python train.py --num_hidden_layers=11 --hidden_size=96 --num_attention_heads=3 --num_key_value_heads=3 --head_dim=32 --intermediate_size=384 --vocab_size=940 --hidden_act="relu" --norm="layernorm" --norm_place="pre" --norm_eps=1e-05 --positions="learned" --qk_norm=false --attn_scale=0.177 --bias="all" --tie_word_embeddings=true --parallel_block=false --init="normal" --init_std_qkv=0.051 --init_std_o=0.0109 --init_std_up=0.051 --init_std_down=0.0109 --init_out_by_depth=true --optimizer="soap_variant" --learning_rate=0.00884 --beta1=0.95 --beta2=0.95 --weight_decay=0.036 --lr_head=0.00766 --max_grad_norm=1.0 --warmup_steps=200 --schedule="wsd" --decay_fraction=0.457 --decay_shape="pow" --final_lr_fraction=0.0 --batch_tokens=32768 --max_seq_len=256 --doc_mask=true --z_loss=0.0001 --train_tokens=156400000 --max_steps=4773 --dataset="wikipedia_en"
Each number is 500 + 40 x the weight over the matrix's rms, rounded and kept within 0 to 999. Layers, rows and columns count from 0. Numbers have three digits each.

# q: layer 3 attention query, 96x96, rms 0.288, rows 17-31, columns 0-95
# k: layer 3 attention key, 96x96, rms 0.286, rows 17-31, columns 0-95
# v: layer 3 attention value, 96x96, rms 0.283, rows 0-16, columns 0-95
# o: layer 3 attention output (transposed), 96x96, rms 0.252, rows 0-16, columns 0-95
q17:433477443537508610525491392479431472548454527462554452489473470481511410526548404455511547501453556455455514589488488504495518518455476485500518488536572589504537510545450448547503471522457475472513560545465486476427477491599512534549465511437570501570430510504540511550425556492469515513
k17:388503493483468491506459630470470527554504514567505505491446481528486427441537505436549488459494492534499559535540559565478472521479503530520480506473461495594501492526456472536455530550403565576520498508472469515609472462505519520462429585472610475543442521393516472504396589506516520490
q18:474435459444452535501595491449490415486467418514455562460518488600489544538533438420564465584469520478493482563433535553533473477561490480544499493452526515452542502545534498490585497464588469595436476458522526494509542489532603590466513549459502465480538476458485459500537467531531468555
k18:485526446527514453504541471475542486536526598570538472493479492510592440462514427438482532545560455470414564463548461485454516526466500496485495544467507482454541518443470511428409552529513473550548477548505492517512517442476582511452451468481542473461430514484418522469501490474490546484
q19:495513481545457505551491449525499483511505541457546522516413461475500444479499563504546498487510512524477526460516536392387548540413511533483484561424459484505559479495456521536491461490501396516529395494501494618439548475514560492509448494450471496522549490554464532439502432422468509509
k19:527541522512459428482478529454492585465555496468508462485483494504465504471463494566417522488536517496563523494508493563468450483565534493554509555502511532491529477510540489548575484558494521563473501436478526528506583552452494526503556477484503418564455584465521451559423580513438471522
q20:422510587495493455545547495455515435441495551473502461497490540533468516526513502459504555441410530554489444510476484562495480461551410487433498547503552511602456455481530532488429453577517464493486518478551460457551485418572505478521573437511516459421473552459544478595469468467436566514
k20:433538571474583510444491532515435463530503527505476574575445551555464488516553545494509541551461563527401469476494413529501479467525507463466542481558486509410502544476614535476525495475508480504509586515535472490485514493534580579542460494518437542579571491435478473385472507534482514515
q21:477498453493500511478428506430594522442548492475599522494492552521517430588535488451527460485449499449528527520476475509530542544404532479489478454531517489464440461472458566504444553548497497376573550538452525498484466395520548482488519538473544505528488510426508475400502492534458501592
k21:501493436516490566629448495554482502478443551443570497485571529469457533521493547533529506577529540462534502493446573559445465452504514488489505454447576474516463514501498484494474519491458545427522545457510368504568461500498522538509515559467505452573481524482457528436462528558521499537
q22:554596442595544432610610485521458522560511457512550500557473471587510457519494495629483496491517482473514478506598560501430547531441410518430518413462479482564497496533494418566530456513522534443492484558427482483594499462488422551455504482497499494470491509520429461492563431489491516516
k22:541621448495469511515506458401485535514504541472492542500532444470504448407511510463543511426508505454493511459482513395567486500530499602507450447593461441583563546518567495527586531443482524455450440479529503473482566482473408560526524528489480515578509428436476571477452449564509503556
q23:504480503494473441539520468541522568513521460488586452514491509444478533545507544447486513503496590448456487576477507497467434530586489500495498498516461448442539411508536545531492404456457456476539498448449457511460519556411551466564503520498508510520511529408492529576494485516550497496
k23:453520455499597438484539477519524538426507491420501471424494507520493536608540482464548465550520518523555578506506482447478451485484402455546477516473455540547513537498559504434440476550546455497400517506580524483590521530504494519458500501538402442559479460414498505525531547486509518522
q24:532515473503468436491507533484390517338525486575504547539550445482513460448521456480462518507520526492555521551507470530568433477425519472565575435441499441505508502502519523577511514591498513501496516554496463472450500484456514577500513427530489496520443431505495541537517497529492545500
k24:418452490515477500547453525478518453498557558482522535545561465501435438538594519546536451505572502528565470472529549473519475548514479521443489554550477467422492450549457450495448476513459481498573450504412516528495494540477553501448447491512490497520510462446565552446559429531447439468
q25:488549456425524432645499505545492518532530552566500532502437485446491475541493475531522571497498474395544498393516489477525498413496556535532491562531461554477495475436536463513488523432510469539553530483521415532452486543494506591471529522479490471532466526405478517543553463498474456470
k25:512472421481613481530510504409443540465587511573491541435472532439567539493489449515530547486468428456595434513510462467513513456458531509513497543498460470452471479452438490477541451411512484560514551484458476557561493557476571564511452441479556514498609459472449458505438473527535520524
q26:498512502509496529512526494471478573521544490480443492582443550570496494487489554553422495513510458455562480538552423539499493426537489468580466481497447506481483409462469515556452496498469547544459538480528492544522470543546467560563434508414476555486507603598570488541498507514466492480
k26:477474486442458447476471478505474505573461493554458510502486472466577490569475535476514507485484523577544484481503455415460468369502544538507411494533539509568521569536418513425525502511541524487577532507524472571494505517459485521448443526461444466438533595491582526477474514476518515526
q27:417492479463521396479513538537465562538486499512509529523460514567508484481477568490613452547527507555506562573564562478532474525484525547528501467537485524458451558505564556442543490457449514580476534598538497515464517472454455489495420423433410489491470554540540483511490584465552546540
k27:511479525468504555463616446530483505573507513474477452526477461501476452526508473415474472470447549490422471531417627526481513509525553526497499505536536477479509454503519444453537472566574443449450495482500482530591468510551549502536452440512453478506488495564524577547535517524512434503
q28:460550449490502596541460498454530559477475553501443492519473518536544503479430516525552524557663464469455414401515527479474575464492457474470405449554483509475591493539532526487428516508464579536535435559536490465529542564512499440525463458447375469514542483481485517560492483480526465460
k28:509539480486502511472452590467450544487582481539534538476472502464521503529517528493431502447487525501492494556482529542555563491403537598457524444529496578537521585558495510477478540512588516562445510517556490480500562511444434487530584463491521534553510571463417539572576433524510550515
q29:551467449433547528490489504495446439505522548516531523544463494519497457487520508480487441543495528498482479485465517498443498488468433560487442522496502559485401401486505474457459512482583494534543546524531494442435513518498544454503505485494485518559449450492499442449477505491517583452
k29:459447507477462485487450559516495543487498584515495454507534524486570511426505515430523537511513574446522442502495513527575477572546505495504495499584500528470429470461473459562465446533498454538543619516496454553507524484458460496525452483481522407469528509546425479473512497517435570451
q30:550551516484498503552475425471541521517497545513446434481498533537430506512450495498532488545480495533484558436470536526418456411571511542544535436448563478592517493453417561510525433438491545500537408577513525484545483495441478489534507470483519491421495460473493506461453464482493526497
k30:509474470424482505506429449532492513553517464501459521463475479478474446494403476502409594522562542448505513498483465527554513530486489565408500516575418450521475509493520514498537539523545520465460473539507517453477562446505532491550534550427504564485536490440550470455444537444520541463
q31:483488496474549444496491533513453568494518502502507430486461530500492394539476509507462602506519464533502532540508470410448488506535521504536512545379512536475522575553543506485471513558534422474439500504497565517533495461510580446495522574493538480528417524450498476468492549526513487500
k31:463443490524479470500478484582484517448485501530524477524485485493545559498550521496447516544515533501469554537586496508466477490535469428592512534519496453448577482529529555484555454487515474434559474363415548539529556521565465457454535544429530492509444449488500476478432558495516478435
v0:479570491568523471460379489487454511505467531536444490475491491441512489450448504506471464511598518574500536522554414432464489554502464484478507465549518479463506506513484517516494423465461514507461505457538519540506449497464597483557546499493489483466561502537460479479514509530474503531
o0:535458520487507527559558452476493472501477425527574579552509465534517496528494516510599497528443494502417490465433502517591512466494524567489464498495471490550489531464482496514536500442506462478565483513502502489489520520510450478409447519471505492487489540466524499434440485479485551491
v1:477527511452506466560542503435476456530475468423553499465464488528440467500527552437472490578434538474515510551494486537553538496521518450517522517514548568496504498530428533466513498425557498476504514570466478491461519555479514446504476495522546519527489474506530459475490503443489500549
o1:564507447527501479556543566580531529490516514547481526543483512508542532470502473553501497446520451519520449459503554506498496539501527519491475522525455441508479542493580544563500497490500510553501526499539497509498505519537559583503538504517488486490525485535453532601509520551506548465
v2:423476430539458539494459419486473489455513510478446547450503520548478527506487442498518476528470511513509439426482517575489471441553493472480496526418552561542559490553514514545532473421460435444539514548420516435469571499496483558511521581478429493513488539576479463514454465459565468508
o2:501443590453498448456556566462539457447543490518520482517481463521522489517496541470481527463494424520565523505560469490472451509504493518520504494498487559470469470453520498470492602552484531548462476495625463509496416523505444471483559425524525453466557489533527561505481498495525523495
v3:419549493535516557512485453444514595568472515510527549444475509507464398473495478499408557490491503560529476472533543499426448441490544479416475502534481525506501428534506514462505482481557475510556467500540500486490571548557469477480542534481484436463477491536456519545495511498427511582
o3:497446604475476513498500514507494449545485413496501469524477453482458521513461504495508507554410468534491421491528540523511449498512445428558437507545560497515478530416518472516451550521522516502469495532486485505542532496510481506524472493524497514504555462454557521531517490491518572442
v4:479455499519494562481481511501499524458514517511447534449568440530523462472530477487420506504482506509563517474483477577530468500514469527575454527537434590537376464454510515520510536500402464442430549486530586475543500526543506470463483544543454520471475478520526442455501475535590498489
o4:497461536550542502510520489464510440487577462450514505430446535498441529543457543513465551510415407478459478509511488423485581484449533463439497494492522484481615531491530470478551515521525480571557491450479474519491473462552516464502525414482540407561474457457481507506555511438593483521
v5:486526505492513536443537539545490563457558487579454555531529467482519483447487543417474486465477525458433482524497549534523449460543490466605502474503531518454519487560512437529508409468500494506433504468441527481529490527451519531511483520477488548519551467447503506434509497505419527537
o5:483485527439485533535446452441488408471449505418530500464508548469521561539471463552482545515468475450493534492441495477525545409507508499442484509487560455460525456484527504508511544484529554523564528444559479515470476457502523537454492508508516465501550569528486526504474444500490429461
v6:458507444481489528535562542449491477489541489550472522475441495407459500580490464525509482539536477523517441526468532568492433487555498505447447484543491529501600537494522525455490479533443482441503524463503503457463531507447502488494507506465512513468473565461457479510498625559449524484
o6:585511464483482487508444509506456456501465474495506545489535496561562523462492495460471505466502503509500498495489469511463540488463478475540513458497519457497388529479502498472483508447518476498499513543476510511520419485488477522553514513485458476459442458532513552437525450447490536598
v7:414521482455508506458500553578508569487492500523484580497406561454445526519533502494557524435548557490549448472517542492571542536460455478470491471478517483464581471490508502514446529485512447492536495475460510502505436460580500473483523524504453505418518533494425484485437511517494540475
o7:531530551514486574562422491508491515508504486481563472511524481525517468501487516488534484582508475508535540556496482501514513518486500550521464437570451437515449545530493462543455560449510561496530465598579483514518519527464498531521535488564573463513524522466561545467532499479511424514
v8:567499523538492531447431502431483503466470546470489463523548449465552511522561484476535479442527451493473537541504487493499487463501521481500579471514559538537479485577468456487462519524531401495529508552505538463505547539495509555500522493505494505529527594520544414496547577484479570479
o8:457541510512533402524490499479511506499605440520491481450467537451481519478527514549467563504515523536514490477417519548530512435549496535525506543558409494510511523465484595469516515533499539457505509475496499534424424435450519472446575493477456510481483476460473543476474462530498484524
v9:584490490428461544501519511505462426482509515518537523470511496451430536491437502462399455534494520482476506515474488557479458447483402511492513491505508494471548504549513505485518543449490538457498455517474513516508502525533462562465475520493481516552563488499557455538480585546503484497
o9:492532508496532484489485526474484496487438478519491486473521508490540472519486442536552526437522455487556546468515509427469535467503499540508440518460447489489502494419463524538522512497522552443592464486470471569456481499460519540519527538576492508480442450504451502433498439444474554482
v10:554527519541542524465542478488444437496463541492460488489460513520535477457512468601571500570482502478571528547437594569461503495471459449532538501505468419477569497490516541531478473583470565466422536465539592522448516467522474498501497505489550515481487501518514555498495446486560524478
o10:445527460497484513464447472525498478529504499548463485460541549493582439501500540485525481472518545459474486542507440454542522506531564491435501488532526575503388499462473445427562459468512419532538569496464483534530490507526535500489509469486486503431530526472503489497516550502465538469
v11:484472481523525452544458466621455490469534489498474446498468493474448517502531484545535550466378557465554436490480484568534478497534502549456510473451494431521525479460480518473518507517479474481469529490493502499503558495597526547506540471466484489491418459555492523436535497508505452542
o11:483462505418505528437486497482474498474462523453527512557504515504473517559531508432501526549500485511491507522495444476437494476475504489535466506464433585477486530478523454497477514538440484540451507533526454493482478512456471503480511511514509468496578527429502501571582478463489450486
v12:443519507487493495539541498479528475507550514500485566474447422434519467511519454514493452534577512520467515438462495462453506472562551472426484508472505473543494490516493420566526505484512505410501511484461516557533491464502480407486524531544517462409523534527469514546548491496518463505
o12:559504499527484590521494489494498443540475557520486525521523508534510474462487540501469526503458453530514506498546503525565476479500447523526513457566594455499510506486446497411467450566482497548458519491530439437578437505534481536490509472501495497489434482512483509438484465499547461511
v13:465536528482541464468470524551545498472506507541547478493479545495512506496505476506449468486553524447476546464428524511524451502471580445447489564480484505472579500551488537489524531502493548450472425486473542442481592471531477549509490568464503508421497534564506479533548506538525447476
o13:477565521476516510577510510502430516571511555514492476534468487534512439565531505484542564566520479543537487535528481485537518484515479555539550514555479538541432533470508507527492444519506423546530532511558516556533488559530520459455529485603458540564582415492430490503478479459492539494
v14:520528539482544511487505531470541481490525465500476510476579571437466519515523506468476514514480533517429482491527447563470548544498545501551462455429406553479495549477561526573481449473503550534478507485482439501480485454458494575523532552484482521526527459565444518476526538474541476468
o14:495483410453440504503500540526459495501484547478540430495481425517525452460526460452515436440543449446512502498491533489477460429448484571548569478501573542530505470533496492482557573515530529506493493464533511499447446475569514471456424431490483469435426474509577498503494493469485446462
v15:519518525461560462469493464467436492492586463502499520441424472493426519454482504496519511535441512451530498520569499502588495488494477437599510483453534485486475503499450536533507475521489543411492492516531518493487450463453524577489500472510519521558499513518490486478435516547564461435
o15:502520493543505494561470491527482472477479493519510537523513521514536466465498484447498430475582466490456496493489478466504523515501517500502498499535406467520517527489564487476505526482490494592511526508512492507503576526569498516463495449556478467449548484462443554474495441466441493485
v16:451495521529479488540510535576473445479539451536455494490493532450511534523453583523463514512554496500549499515509470542482525505508436557475518511503539520462490487497547429520531494490537474454516492517529552402548465458455527572531484483493481468471511462504513481548525506535541530476
o16:501509528503494556508487528427527463464449469515542565503496487567485464506532432480510468491519481497470558509500507509518487534468491457509444469449481503476507525536509539470491573508519515543536494518467482581492452557419551465530486504492503508584445512551484479464463464494511513530